Each number is 128 + 32 x the weight over the matrix's rms, rounded and kept within 0 to 255. Layers, rows and columns count from 0. Numbers have three digits each.

# layer 3 MLP up, 320x128, rms 0.392, rows 24-95, columns 0-63
122109089117108118164174153171084093119110120159098123169156149096139116161150110131113172091131153179136131111164181133179144125145116119202103115113101145070128025124117138139166144095092155
098080172195142097108142148199120155182148104213156128118095098173170150099129135136139105057095082104113134121059119141163095102077128128136144118096134124117111146146161109178138142080152150
087083141112139174159153187128147147164122146097143123137090149140111087089039104172164126130106082137128109209108128124148132098102093160177033140157178148103109130120073075149153093110121103
134116130124148109118098093088124121136132126148135101175057122158112167136059141134186063117095128112164126113091131106039124058112127137100179115076143155201155093159126135188201109147151116
113144130101155168106134177080125118120094122078146108142108155059167134135140078151126125124140139094068170089084168173130133178077123192104128096103111148109139134132213094089093173176113141
113132213134130122042124096143107126185061138159142140147128170131087124090139132109072126148111139152152123126155119153137069129105144143140162120210136132102140103165123115131110095142103071
134145148102113151136060032187131054128163126112120142142201166149101148125149140131153129147099154138135094188140094138131110132140112091128080105132083140117141132125167145155149108101067140
123135195131128227209138131166136109111149128141080128110117156118125146095118141106108178108102146118132115146130144150077087099136162136121145121110142110137120110124151175172081105119111126
068125121116150133119115125134169088135121169084146085117123102095129170144100152100089191168110147101158138116145096098134128123120120160148139097116065069145151101133154150085161085138143116
135183086092091169146135110123120122102112119158168150115093101184126098124141173143079087123115129086081141106147193156181158110138154141130062134115156143138122101082106098099152123134126082
138153174201161203189161136144084118153114069133148183107055079198157201150069098181102128115161171135116082115169147155139118127138197116124085087188102084139178145056083140109112080121170111
086109152115134156136105134071052106094091128160086116093105135143124135136101084131042158182143113197065169133164143157128167196117160097110063135116171094106147071110119152115105073093196111
116138097167131104177155109119103164135107126158151107136143109121105105162095179110135060100160153129109126117144142191169124185207122077130133171107143130113142080152127133161112164147098091
156076136119127142037177176182115112076086107083169102130113099078112145154206139105141155112126161146175132128075096166135121061109171107084160105083150117096124080178179144143095162117185132
142111116141118097100144142141125098150148149109106119205163198148153184110118139175125101076159155081146137123118120156129122153141128149115148087127104088138090060099125119124170113154200107
140208130155154154124106137137176128134210105140139168087156135108105118108117159196123123138126087169163119122166156072141070074108145163128099154084115113157145145102159114083148091160126119
130130176124103148146099166143152181142079090096080168094164107131135085149104167140122167108079167132122142149149083133143091039089191107098193153175114070107165145112121121079157134139154142
111170149120140093162100174117136150079156112152092139092151142118097098111065027120119084119180090120156106090209141153188165052094152157150087104138120172133172178152086140072131130092136090
149109151165126106146100123129123149072123133121107053146134150091154133062122166154108151178123138076093171168160082165184128109141119156159126173102159154083109155079128109113124117131089146
106116159122158089082186074145102054129092131117104122155156110144097113144129087155094084138139157134144099115162104187124132135144129091089082121169155160085125099127130135151105118078110136
121165107077119120198130137097143141177127114090176149105162122141158104134167075105148120087164142105124148138206088045143047142083091136117082098138078121114138097116160163094161158166157165
168161096196136119174145163132113171124132035143051090117116120142172138079130132139133158128070119134136179088099116116108136145104106138166110086093156109134111145115106107115118159166157098
110115181083146123130126161113170180160103128238148119071169079183155139109094114108117152115140119133104101134142132114139115177093171077082128126101172074119184103132074089159122142156159153
118139147115115113114141128168139090147124133154114098211118065147091087204160085132102159150112150102079119177100111101115113163127145138115081122147170111193135054125135099114126085074184097
131102163149092150115117075056111034082071191163127154141136078196096153101107160091125178145079134134175159154108116128175063197121116153145129145106156056121154171195122128099124152130122092
117163134180156156163160120084072136168126048099093137116166130135107166155118108207100118151173121114068210082085138120153165136151130130095117144145112134126116195121094095097102158050117141
127143109122144208072144155093148182078145117099124141116168115151102108134117087155080126177197116142195145199155146189114105139141156089114064130089121100103171115113191094094099098097131144
105126116083153131118165093073156080186131075117156106165149105195173147135125119158144136148128087164063153127149152105087127134103140076101106114127115131101079105192073129155129148138147122
132104135178186098099167138220109128095085124058168168116130116174123170135182150121140142121101125110138130111138102191118179136095110114136182100143110140109165201114103077141103076108127153
182117117101119111158102126106109168064119145065117142090118097112152082087074152134136084068179148192113105118092063165113073115166158161143094122100127193110141129157157116106191152181108136
139157094139059116144138142167145159154086150142106129139188130081110128176154106092077128119134079103117074145183086091200124148137165129148091112214140159165127098116100184090109119069099161
113127113170148098069114129124174161130102120103121137118012151128080131114160129118109115140099125133165166137166149128183103120158095102077191140115104147079156134117150133153171160139165152
126124167116113070112125132113131138110107117104130113144098106102140152153134166107149141182104123180138149072095142174086054097126149115112102123116139118164133077134058175121151077136160143
110123071142151090089100192067129127121145117076120110156064132100147171131099135109114101149148172107091132185092051078139122098130144225140140184121136166119097080112105068127157141133124089
085139087118098119145134075127155150121103129109120164152137097094095103138126109191105148073120137158119162112143099160107157150118187137134125090164149107095161082141106171162173118144158123
148131124169108092140138123096135134144136058076061120107086058066066129162152132092098141112156149150173158102138159117100118107180122159122174116100109110145211126134153138130077179136133139
111147142134089150099130089151100181143103130169182096093077142139127101135083127145126163090157107133139126083120131138127163108113158079135207152124126134118169073100140102168151143118144078
144117110082109151160133109118139113087160206134135060138162082121180129065105132143152120115147093074179129117097142129173142159153123164175136101096123122168143134156117174125114159153078170
141066140100139117159168187168171170100118089094098147074133077134168134111153058159123104128121112105137087131170117112158052164098081124119084164158185148102153142079087128167142110081097166
122110151158096144128184119153073146088092131159141156092105129147111154142107147130084176111118155142137081111206226116107139145118115095083117109152102039150166158113127138102121096166145107
066110132127183068211179113148155134161131144132148139135089134089121065108114111092085128124179137144170063083136107178098136109107147129168155123151113212148116147148153119131188107097111128
170086091114148079117072108151159091110139159125137138158131102174139135169144166137090160119102149135130096138159093116177134173143104117052105140066086150176131146171166031123109140184131195
110125162108139187141131177077102128121137109041152130138158225123127117087077142093202088184137085109117086110077041108190109126142116163157144064119125159141143132124127091155147150100073111
126130148132118173141092197112105125094114126116126121185109182077154116149190052193093114084127143134155115118114146138090155124120158162043094134116163153119070110106129128134112125091102126
126063167083126134126134151142125150168105147115163161131086092200148068131083146121124203143123170106114117111141176132104122155169172093113102118134156089126127179091123094164104161142197143
169119084103121075214113132133135119096106125093073138173173136086115134158070104132147114115163144153132114098143163162105141168134190078116102104152158091181097112129117179059150122110075151
147164101150160171122100129156226101119138095111106112117086190105185165112132126080176091097146098114157123095083130150096177086064148094104223141118078075086132121089166086138124136147168098
122145083103122060148185099150118125101133074168168092134133096155092151133133144097117172103137122093154115098100156135097144174120102100125192101183096128159139135156074146140109103175087071
128150133132194130050113139094064179115157126097116140091177214112131145111111139155161072110138130170130146127133115124176158124066160100223091124096117181124141166126101138080122108108110175
090141156083093137161143156075099136119160137131103141122149123229150106118106166094127066122161114193080125141120092102125189147104177092125072101122193161125096155174207079135129222124191135
165119146088183178149158109203149168186179104112153165095156191112188103076124158154152131122070133121101136152101139104106103085096140100064100141162146092070116094101091113129149119158139154
125099142100125161162157167184121151117117115120164135102099148157108153103089090193106169135100088068160119153163128127180142105174167122103111106115157101187131131118079158171127146127111137
072159113126136175188100158110161158154168215134084159127139072123153191169150060139072135170138150125155093092080173069120140140126155164161087181143081184084105105177149133088095099149140061
162133072130172170115124079151134108101064161150112100054142116117088131111142134142190117119114093138167133156054114108080157052142094096114164089149182118095139135104095136124127167139138163
150139150051151102101171154199098125140119087095154146135135177119104125067081154159147131183140094209086143087094141126082148077048083117162127169119066149103118126106151135116146154191131191
121104143117210126155107120152145090157091178151110154177099087115108077194101112103114121084085172082100119137117117127146160175077091095153120040132151138174134132143131164121104175179132133
143132153155121131117098111152135088062093118082129091129097172107174136116162169167156142124066165136112076137080110068108131125127111162113131154151124146108053118130143138125111157179100173
108168120101107140145131148107146145136169174133079191112140144089163143174117158098161189104134142079092145138154119135096144124199133172135142146222105126116089114151127099105159110095110136
166103115123134177090103156119078153111127083160097102107168139152087118143066149120092076167081168131151150079138116176121118126125115087116157094106115142151147134102141151161122049094077120
058109138163106118152148129117135134064134143101171110073114139061108129135166095153194119134132117103139125116122101161110184159103098118178138111112158114103148142150127125125157137113194171
123174182057143143121157125158096073153146130139126148139105142128083170113144094151116178121143132154100117143152116140098125090099114091085138133106078143160131089151106154158119133077142157
100122148110114169139142107047094174147148182147109146143165090093109092147113119129196115089205113153166134108199141107099120133172161066149084127121133066169118127168126115113144108115206157
109132118114121118085189128142160130134106124125118106103129127126136098156141137117098023149170107133080109130127202156160136151138068109171104128119129128122150137134128097174114159079130167
089080125136052141106119131122135161161197141136103115158119055169135166125163151150102142173159156098104162160163141098123092202138127143174135099121104113157106092155122124111179069113075164
089107127113177143071139120130186166119155154110096105076184147070131133080131172150105085109133128142128154058107107076107149172126064112138162129152098144110161143169092144088122139104136145
093192184144233125092087131079207121124168162150107096115129164117121196157095128077086099093143184145164081095137097135131136093119139131119100117140158103156151138145090155166069065096096104
120128069189193092143094125113126138111133157090106174100127140114172122140127152213122141187129130128141123078054095171132113157173148142046148088112116091211132118155143140164122153130198199
111182064137104102128117077075105159133153115148169148165104114177112142107140181105116190151138170139105128160069138119115128109115131114123125178131132167141105128148143092169129191138099091
093179132103102131158112180135124127160165156051146167096143155108095079142107187158163123131149163127138119091190143140133151070105121098122186094131045068116125156189114140127125138170178136
125144098139107111111164088119143124159090132185064099155111150131134153134252109123162093105086100226169127104095138119087208164115133095090135140099127170126093139127106189171117165138121068
080139124151120130115082109146113121142196106156098151128175083141185147155196142067145122142153094173123186132097145139087133142102159140090111129146122075175179084143074118124151082127117115
106139165087148082091143133105157123092135088127159122127126093099092104136089179160158145105109159095185167154136162130056128127149107122089109107172129189128086163168154133153165142117093103
# layer 3 MLP down (transposed), 320x128, rms 0.686, rows 24-94, columns 0-63
124107168140122129097105137122129093152139131139099114145128111108063111098124127048105172102089138143097118097142104133156147161141121134108062158095124168163093133149189149075136150170137164
107146087117063167112152140094184108123073148060161148135148111121108125152114107154135158115098142131123196129142182115064114096110144137172090082096153106173111163121101109171115145131068120
063093124087151100133093086171147134167106136188159083133127082137133104092068168089148162116197187099098182166076079051075151138141063169101159104135104162131168138142146115102119135125179076
183156168128147125110146141123106097168108158142151088159173121157143104144103165152114098143135120075144076083136184119092103138142181161121112166101115168115100111140142092131136149083158123
124102115138149109133126106162154136142136199145089036129118109142099149086138123159153131135158105147130139139131141087095143139167164092111049134085118180090151116123181155095128148171098133
127157096141165190083172149135129163098109135087121141149097204136138104150149163149136096133130113094130117157135090125160165118098068163112133097201131148139108102162094152170159129183106110
053113095134125121097153155076179119139120070090079133153145142116157051069070149159124119128137137137113187125132187124078113139116126136162161087125151194146095166136143127105121082106120162
142133137181071133122176131141117156179098147121084080110128122135093118100152153090144141136151197108112196171098118092104123171142081113130169087141148103091155165132162046076119095138085161
165108115138153124144146171105130096084121160147140158138086128127109133172147094151170113126121123202141131143160123085101117185166114120149107098109107139117145058136094124131138128111096159
059163125182202163146098136173121101103145160106047140115216131091144197160170064112114111141146169114114140106113141104113105111156133118130142116163111126119120078141150135123149170162146124
106132112154155126178164155121132142116102122205138077132100111135112069075081174130126127161141137051128124142125151101108102107173100151159147182163161096111119159117107121143128127146144132
145146103102131101115175145146142115129154138140152200132142080120149130113129142104077139100111119167118212148124177132100091211108147083134116105092110086122130121160064144094123111127072090
144088168178115156110163147172123154155144097086085117132058088148083100060097105054113189132109153147107142108135117136092144123148123148116090141083108177123202163148065100182100099158056125
158176101106121126150136126154147138139067086086142199166111142096098086132071132127162109199142053130146116149107133041089140202144123081133148128190119114084097154110109135096142140088115161
082184121121114119120152130084163087061119184117139179164109080172118206085142094151112086174065135167129186075129112081122098118127172174121122076097123109132134145098105161079110123128104129
055104130123133100087139120184113168147107126113143124148145126120130093137146110124114097153196114155143130108134157126075142154150149054154106133174134155112122127124090105173118103200143049
126087093137061111107173121126120070102083196176099122148186122174131108093126139160118065170146165162073166096149142170125089067173141112119141087139145109120066141148159147080106125102135168
121177104125150164130126153115093191136098135107099158152180169192123102132164107225101103074139081068130135118121162152099151118150160215117084121146154053096148157099105148084127196117109107
144083146120182155054128081184119093128113163131177198110134066141078155144133086137127141179117124138152174126135103109148067090142143072092156081159106110115074108130109124081122099121079130
051144105128104089164066101127107134108151148107114102142069146137073178136207138069141099137135151153180116162153107098162154159119101113118104149110173123085097128162167152124191141130147150
123164134118107097070122106094081066091164086131178174133112123119057122119184063110199144114154129161093165157130147119110074151140138119140148167114107081112106044090060127187139168214136168
166153127107116148187142153149130082131110124091133090079101080162138096125133144166078136161100108141109122105143107157112127124148177113157189119121135087118177123087169120095164205126077189
105130108091194127106112087122154138127160203071176132163114140140085176165151100175101162101131128071137083094099101131123140186076111173112131125146151108074104147116122170086130163177088118
143095098157078108068113142064116115143151115148173108137104179134165158175120098143048114105140140122107099115125142096121167099071112154087141118103096117153124107112115061160078217157169094
072156145169168100081176153073181104104116153158166127077175064147147111176188094122138076120101124126098099114166091102127191115190121139128135089098121126097116166147105220127170096117102126
152086063127129098120126091172164144118150130126110077122132167149060123102155168146156140150138159108089185162075140041170095147108126076158128157089119139155095138093125140147086094223082129
159101147138084140121158121129075116160156080191131171070065076150109125142116133058102169122113148103137082152130137066151109155090063130121127164183054181102117127111112115130086106103163107
126129131105165126123135097109172151109094186148144174114155128127094142118081136136094139150149116159078128164115095154136136092131161111127118195011149149161179100152145114121115200167077104
115110141096216124122121149179156109166129135206134131135159119092092071160105121147138123131161136102139143123167126101160083150143112143116062117111133195129105114142143124165077135063080141
159101137103127170066071142114141136102159100115111146113077129155124125145134102156092149144137111095156178128118136178165099072135106209155196092119153112113146146124135145171119123077153160
072163094102154171155110102240129072106194143148174154133143079157119103129149110149104128112143204095139137048142073140094154182135149089131072136095093130087147149118111136140114123108162106
166107135067106109098118136053071152158150113173160142142096068134130235114120106132123063146115113108135100097135144174086136135138154156167135133124127113146126096105104105110115094103188077
172122130117122169092067150137086184087150150118107060090167183131107127152159074192184142167112107161150079089137141170177073103200160141061188066180124141075122093133094142120143135121133124
150105129132131124112180114157116158135147109122122187105129169171097136155168124165133147075145123061137165112095172147143122118108115157122131085145153151165107097096125167106077118144090118
106128118107161137100100113141103070167089123124128104090124122101147170218099190131107049122143086196119129077114077116116124116145096165104103177122131155132079138083084140146130163138155108
179145124126092189131137162110105077155116142157123164138124121164134152157084112136098066139098126087137153131134144084122148107148116124109122139115141079081117111148083084138160134143099122
125120120137207130117152157141184173099167165086132154154095173116109147204110073154108124131091090106161104103109096148124170176114119136105084106115170082119102160109135180158142158130099113
144173093105159078176142128135123107086132144138148160143143098103110114163147172125096122115142123141211099169107175093136119164104160086191168175196117141152115068191128114129085139167122123
064201125131146160118168111165122143109110163174143129112107107109154144164100118178099080100134121079148130089112116086103155097089117170077136113154141136093110081124145169123126179158135097
195140113098141167081131160151149126131080158099100177171171088098170087144179123126111126164145111154159127070099154134161184113115126078155110183143106163165116112120079163182126081131113127
142102084139172124122125163191137065089069119103178178176128184183134104133119115116075130091116183094088173130130134161106127118131142245130067109118134155137075152107123140100172138159183124
152145149136075095096154101140089140098143109161155092122160113093140075145108156160164158134131098125143157181127116181132122112190099178083180138111160165109137110159125077159136102163146114
077163141131170118206131141102101137099198124144137090112066131150115097094106161125148081079145140123127088099092089165132186057107045127137144103149160117123183113048203169174139125128171100
108115055131169104127112086161070090075191100117101204116121197162110152180155139161118136182091163125158203052153162116217117106121120111143158080069160135073155157106153141140113158113119090
111131084190107115105086049094119107119089168168148106125128131153173141111175074134140127203140098150161136164140167099160173114152130108129123170124131136136116113110181102194098151131113098
159129108148182119108138172107104152105151140087150125137126130164155095102166135140065154128113099154039174127106057123169140132159172133099106178106104112123128156116121170044155162147100092
125058106183166098113131125130126102153088162076094101068200128074105067134122138115112121108136143189113151187115112145129079114143152105123102159114105155118109176141080143151149153163132105
120078104155133075125144122067116136136111102164090115129131148124122121182115193099209137164150119183113173168139146088115106103143099105148135120089188212096179124175098079160118120114110172
082157163115078135167124089127159124175118057145116107104121145127138101158066115131151117135179092106125113135063129127143142171162137127113172055159132110176099177121136101171154055143133094
088117108166091148125137087116130119137104135100116131128115130173146121145153067190132135114111044168142153167167150076203076089068139090190128135082118112136152088129087097099128165179122096
065125096136138121094103136139152168101081186147162160075146087143158197112160143075130104103146092141151114171093118140146134142102103105176158143137118141132141101171125139143095119092165163
147154079147147177143155141100198150061128118108096166109096175061112089163171146173123101114112149189151163115100115142131181190125111074175127162134200098132145138111125075172125096181071144
146079094148082098133182041116138135166140170122090076128101104123100077113142129085147076122117148138137189155147150100165133149116126123092186108089123204115154178075088109086119115169168113
164112158123119117165107072126175153160150109067169144134089134126137094078150174115131135081146161171114146141103092166078083136094177155062126092093171116094133124123208120112121137146129103
105120158148111153101119130124145178113098129124145100074088156151106162117114142108135153104107110180147126241118129154186111122122142121105158101130133128132116147144169012157120162098149117
072143095083143104179146083090124124178154115176142140185174091064122183174216158196115075118114127120145092074075085111122134164099137151114071122138101127124107128157139144112186127133159134
138144140137106111114102111172163126175092108082056069150165173135100102128130187124135181132169126126184156185095101154139116125112140134125086078111165123120173108174141099101132079081170168
159084183104110123177083147089195200169110109160156106170108075198109092100148115133116130049165093164100144119122137156073146157123154081165192092051069100134083119181135135110122108128125084
137126059131136155134172107163111102142128121128101080112132156091167152139139121163113132096113135136151157167125103182151121112056167089140129082115160101070117116084129146096129112223108176
085138107123099170107069168155116103034123121128113169144087158158115102142131155146181116082093118144137161122057123098104128112110070146118142170107085102112107144188088180115135143162057154
141100105186141135106109188093075148120137130094186108094109079120134130161163166106119121111082101139203138132141139141145108083129142115138120142138135114136177152137168136081174099178101126
106152140134154075149078031114151152132152157106115128148084100087163108166169110111111080144172137118121097134106101144143164175143122225149146156138119107169144173125155164125106145114153228
180084100118183106128187159201086094175104052075148143127164168117097146149171141123076077117147085109144128148168074121138147131137158127130107166125138113138110129116169176128152125089134120
125150195150136112164126098103072128079182093137102190164121104152119144134179088190150118183102125111142077131127087139168092084192146130105136141093177143083124162119103146131126081113118126
144080138134072129124083074156096133124078135122129180172186133093173125189142155051114075100184126077209108204104155125147103093108124148144160164071119087143108133165176067124137103168230141
114179114129116109062086114123105159091144130107191131127110114075154076194185125130091125109131217158135115075101125140089112107172198119135118143141133133107166062141098138132159148107131149
096138079130114112113115233125027129174110097141192171104121121170150118078179100140119104157160116058180147186103143115143125140153134107162127129134093105115114149063099081154050064101177177
124105123130114110168122166145164143103108101158186133136107140113139072115103127122126090139160153152135142170086130154145140160105123148062144128093183164084123127101129218140168093159075152
119156111191117128111152095089107164147137143082092154132083119185183125124100096197147123137086137123093074083163101097089132146117061081084143107081116148137119112099184162189119127188114070
130128153091131128119187156128161146159172100112175153121100140126144165186089169103120193088117177124112136112109116149126172130138147144098097131127130109147145056094079071137092162047103134
130180143091111167134147114149132137110118107131118087090148104164083115152118101128125118164128215146085140112105135079158040150143128103127102055049171130067145125147104168133149173139109160
# layer 3 MLP gate, 320x128, rms 0.372, rows 25-95, columns 0-63
126167131085111147221118159134156110123126068141163183135163139092093146097098120171150122104092130106233097141098150122106123126124169133119170081096137101120163148118084148161114167118117134
124164114125170108084143114145137091148139137162126110114122157152113076124125165084129141133154130146132175145089167141173113125095117112097158114105140135088180118105103109145139103127188138
127089145114169155142140085212176126166113086165095109154143091087133175124154140136086159137110186093094119189134133163064081119146149167125177146146092125144070109149111142128137129140116084
139115157132105165158222079099119123043146135197082128114196130156106133175133119090132144127139129179165085115117139117119120180112102104111102123128083130139123134159094112129163189066132097
062078120096119162158178130212198147103095121193169123148128088096115127146151154119127127120099095152115128059181169170130161193100118137116149167081114097105144093184093077170156124148164112
090103112130170090140115184164122143134205158148153114098127079121163160156124151198077086132071117179115161123075116117100106107111153140098137141202214145140133108099026156101086142113160134
115141050128163123174134159180034147139096107161125125157149161126102150140095189096092134113098075137107132130125123149077173156134159137108197134070100167092104143122152141143165114182125137
090154112083183070098137116112152153125151101096145081134115136109118127176129100092149095148139189079075130159108127139158136164094140160103141118152092178121132120181111116155150157170110204
106126136137141194096126126135099173123150183131132121127143092171092102124117094142100144176171166129080132101128155125056116106130130181094168157072086162172128110125151159134127177134127140
113099036143118124130101124095132145165120118137099189148146106162110151182169144067125078134163136092136080095105159103141123113064131215114116180144158131095162103186126140127150100177142082
085135115138074128157175126156131105129072099120138160156122142101105140158108103105067138139175135108187113059178111102132094125151152138107064143126122077113115107101096144088138175066089127
114155111124132109142122137080120118106087135101156113119117192138161145124161137155114082150123154101131097094112118121172148154194135133146115127175117157160144107101085168162189155110107140
119122116152128153121163142171137154172099124072077168130116064181100201136130099136142102139114120162142117033067129140107120151169116130111078199154083153091099094111106106108117223089101151
172135190164174111086123118114134128098130125194132138161179147153124088141130102177067124077111112116066150169062097179154148084126129110097115180150185116124144156131089096175123095140170140
140122135107178117104141134104127122126088126120166094134096181136187122183118140119083117173079166087143117130051128107135138119141106185071198175132094142141146129127099174166179100144123110
112160110120149058112087109167152149178146112149112161094107130150124118168105130104119136109057098177104144089111141183132125120111145103125158084079135170155219128118105085123060108202121147
126083118099077087140104127195100162173119129094064157110125127192120125128143112163119120137147183151105107101124141156115167133117166102140100138145115113136134099058147157117137159113146068
111116124145113171114095129116176114206112132148118165172074176159102143194167120170135097096095089096170108109132134115076146146108108141126116101093070107109125129132132125197157120150147140
076142091101117086137109101128143063112167162165160121140094127170129122173088125151073160137133071092129106133105075186111158114123128121145133114090138138165144125148126111055149122107144104
114152091138131141120137157162130105157103145131161120178102128184079193131056116134112098196156147126057062110140118105091150143156141080148166139119117105133090099102141168169161140157041137
157142080172169052227151073148107097129116117120145110155140156115181175169172131142150155184145125128098157034081157163060148123129135116162147066163080118081141116172113121091171122127107184
137119079098111133061157093130153079133132130133169128155073132086140134131174110156180071157207112120168151111087169144130150165081118162100187086107082127147139085157178102136141149117111159
124122096127189143120116147152097172130121085128101092154102129103139105109134081118124078113174134099073176144109152099141089114152141201073111161081118100107108154128185183147133181085105098
121125158194105138103121096112164083135135116188144157117160102180106113076127141151125121118130171101099122160190143078107134196106099135134070087132095193201132125096154097122111099134105076
123099080121120155144163157164046137137095123085095109111148114109153103180053130079158120159139145108076126119141158167109069116115101166176127183123157087130133133113067121175078104092131103
141155082137147125146157114078144115150145138159158163159075166155140165119161112136096116143144117115118120103115137134141123081066126091166070128101159180078126060121179142136060129125119166
145145158102081144139146125122150133134118119178128150124132142123110132084153165153053122057171134191051118198161088135082153107109158112137140130068142149154197079163105138128134133183175097
117113146079094140096163106119184103148133116069135140138097136192059122092163146128140124087104125160105115115156179134156128127137154103180132127149072160147115157120136150121191183126147106
091159184076112149114087044105098207160142118150151136096079148165128097109158045184168071046132181079086164053102159114137148149135102085131099132165077130103145164106161115131124100192141123
106116098188183118157204083129083109067086132147135122131150240140097156116119110094146107202097135124165065126091137209127099136131075089168112141162136114146161163134050109176130146129094136
125116128169070139108165141149130137170151129114153136138110204136125124143093139125107071149127153102112174121157097149144138154104081189145067131138132120151169111110151135117102122128108114
170103141130144098130130083145135113133157159094138036138139123140160131126145089099153151138114173150093153101114182130085105160098100092143156114125067113097146136118055081106146155123104127
081108191110111144172136160105082119158098129193098124177145147190141126127168136127165121137115131129085144041113137141093135148141184172153127138104143093057134075102130093138099142120182088
180134161082097137127157082146149159122065178159153095132120112137086085132132136123134124071111163147125133129164125091070118145100133093137213158102135097128200106091157123126106171167105150
150133161069166058101122120147115184122144095166128131122094109116096174150140144075105120083098097167113166116121127120119129094090043106160140140147068143090190108053094159138137150082123080
130150119137146078119205157149125105136088147200117127187106170093130086170157138100099124111093116119120060078143084161096125135153112135139122065102145106140139101127066117139137112079112161
054147113154131148141140139105109165089097139153103094076140121121134121128073137181169089103104136112136112121144101103121209097106093045165082167073142064145138102148157165097123162153176137
082083143084120153105136147107072145099066179106171146113089161125129115126154197197116119108086200112156123110105194138035079157125142183131172154144105163172135106149151143117104192139118090
170166086112048138171115170072086035150151107132162162163148138162075069131156148169117152103083162127110170132161119083170165113151155128115137159131094102103079141146126162156122109161140113
125138141134154123128113080170104105117118091134116130151235135039177093168115162141140137130137102122167122113071165102162196086102149112123146088085092125144131090173165187143109108107173143
078090113134107105112097114208045110126160167137103142120161190135090141106081169134069098197175087121098172090181162154157144174155162098124127109120153136138122061171129161139109145157114124
059148098110156128186112113161137123211130124174175129135080136151174117118090141178134137092088099110091136068135172117109141128135132177092121134102137103084167139099166130118108154116036134
116158119084135164131147127115119095127077148175080141110168089201160165105117120131129106128150159072133116141133147121092122117147056146157086132120109171138137126080113112175164104141106170
123110115156159088100119150123178123157130120158133182155131093150080129100110098122136124072139064103138100114139102129095141171114098155134163122127167162150089074130096083182152106126097090
109131086114102135228121099126082111080163149131175140147119142134157160156129103113070119114105137163150139097132120118089098135181142162153152066075057068126108204150095171112123164072079162
132094187168172127114086153177099178127153081105068109078133114142148151122169136163118117096128110127107142131164212115073162122104136156140150223142124097163103086091137117132142080133115120
102103101152130178205125096136168111144145164089126142085147164150118175123100098153117044156123176170154140157114134132134099132094115140110128157141110128154123141115120145123107159088195094
096159112141119150195097137170149078134118112121155163147117123147134109103134141180144075134131112131082109164113153131110126125065133110173083143195143111141075189126103165118123119082195148
124124118168173169126116098121126092206133102150086111129155176139126170067177095168123107153158107115159138103187071185092079147091142111144143165122148139149199086154186119067111109120136135
159138121147138132083147198124141124141105118140083174119077168200103145125164141159080146106093137125123145156092156126136147120111189178135087062066139096084110112125087138072134120141173146
104183160114110111092140137113167055117093123176139132166157155063138077033152158151041117171066125146114114066126103085142110143087133176121099121130136103084147109128108114157132107156099143
061129125132165061145167115160092141104131043103080176148150140090165070103084113179104085115160097124100106044145167181141147125140102096072077043126182130163145120151172179116148127123160148
170086130127149120178107103203184170158121160096168122139051179094102132093186097186119111141106127095089086159202136140142134100180101131141110153123105195108158164126167062159120148147114065
111153112130093109145190103121154114224058122104116148169216115074054154154174079184091116071112155103128157101144059174127182103190091127127125065162155148132145133113143162075118132127125134
094103119121140133185072186118093083124109104133160139246153124123121105174167100165098080145141186129142112085138187165072087115069131157087153165179130076118105118142131137141119147156141144
084111128181186159138157135151110105105136126090108144166123145193080052138068120107072161142086151115096149113106121180116080168145114135149058090145132140156184134153126133136116170118113126
131108131128104140133118083126114104166105166141107124143079150163132150228120087087122110108084189166079121159113113160122104133133133143092115162133095102097163128228124172111094147112061141
170124142075112067134089127058156067103099166162109176094154151142068177109140065090088101159158075094113135171098065141160135177112118109099067137155140144120156110128135134098165169070159082
073128122170141147132153155097110088062071119153137161107132172073127183182170169142163119166115116140084122163082155094119184101166129171147117138102041145115047128146116115088133116135139173
113117115132113112110113133140133114134147139171150090121116014079124131145100148150091119105137123107114157093183108148097139118114146121166122129146116126129174177155086100108132148163180151
169193138100125075195108084167159172148128044163136170107113098171124136136130080095122176119128113173111046112184183111126143136111148179114124088098067085143178173129082127133135133167111115
114125098116160147098127077168115172147118101146134108140138174125113100092189096163116144092118091114150097119092116167043112135104114108101118132141133119107140168143125109140100151094117170
164129061094114158127129139177126118106162137084090123109151151082164192178141129114087123093111134148144142070130088120152079122081118184056127185152092150120126188090080124175108093133057170
111141159104125067120102155170159168120212170142061071109124144128075151103103103114149159068049146119074119110097124144071164125125142091162113182134109162119200161125076135117143104142117158
139188141089141145118094140139139124151118140144164157172139137070173126099100167161100065135150062109119142089128151103107125092118140133102182107128051112121080134139119144176119210129129121
155164057105152115112150122165141138158098157139165179104141075124116086107130072066111083067213059109107116213112151111112135148151099163161123123103142140149154148153158017161145182176120117
148110099105160158151168101127143140138095174122081155086089128116071113101146112126111136104120148159166086159104113069101110108100144113110136112109140150178124158112150169201153179100081134
086185067165167134157151140090138116096103155116176076118118172130141166126194135133095089110123191156135124060120068074168123133124084116151119099077083203122121142107113160173185172151136041
169082114106144098169153109158173129167152121126074154116126133137101138160109146103151140149056099180133172094172062150127081138073105131081156112160176100103129116142149139143065128094077053
104142129109099133077187134138129162116115119220143120134075126139127204057185086144111167157143119123114091121120113172118122141176060132116154131119095119132155157154155153179107152098152115
113176119103138164175100109123126092123119122091117144136136101169088090130133128167138134064110160131140113152218108100130108144150112170114090092155165118139172113096109128150185140164078127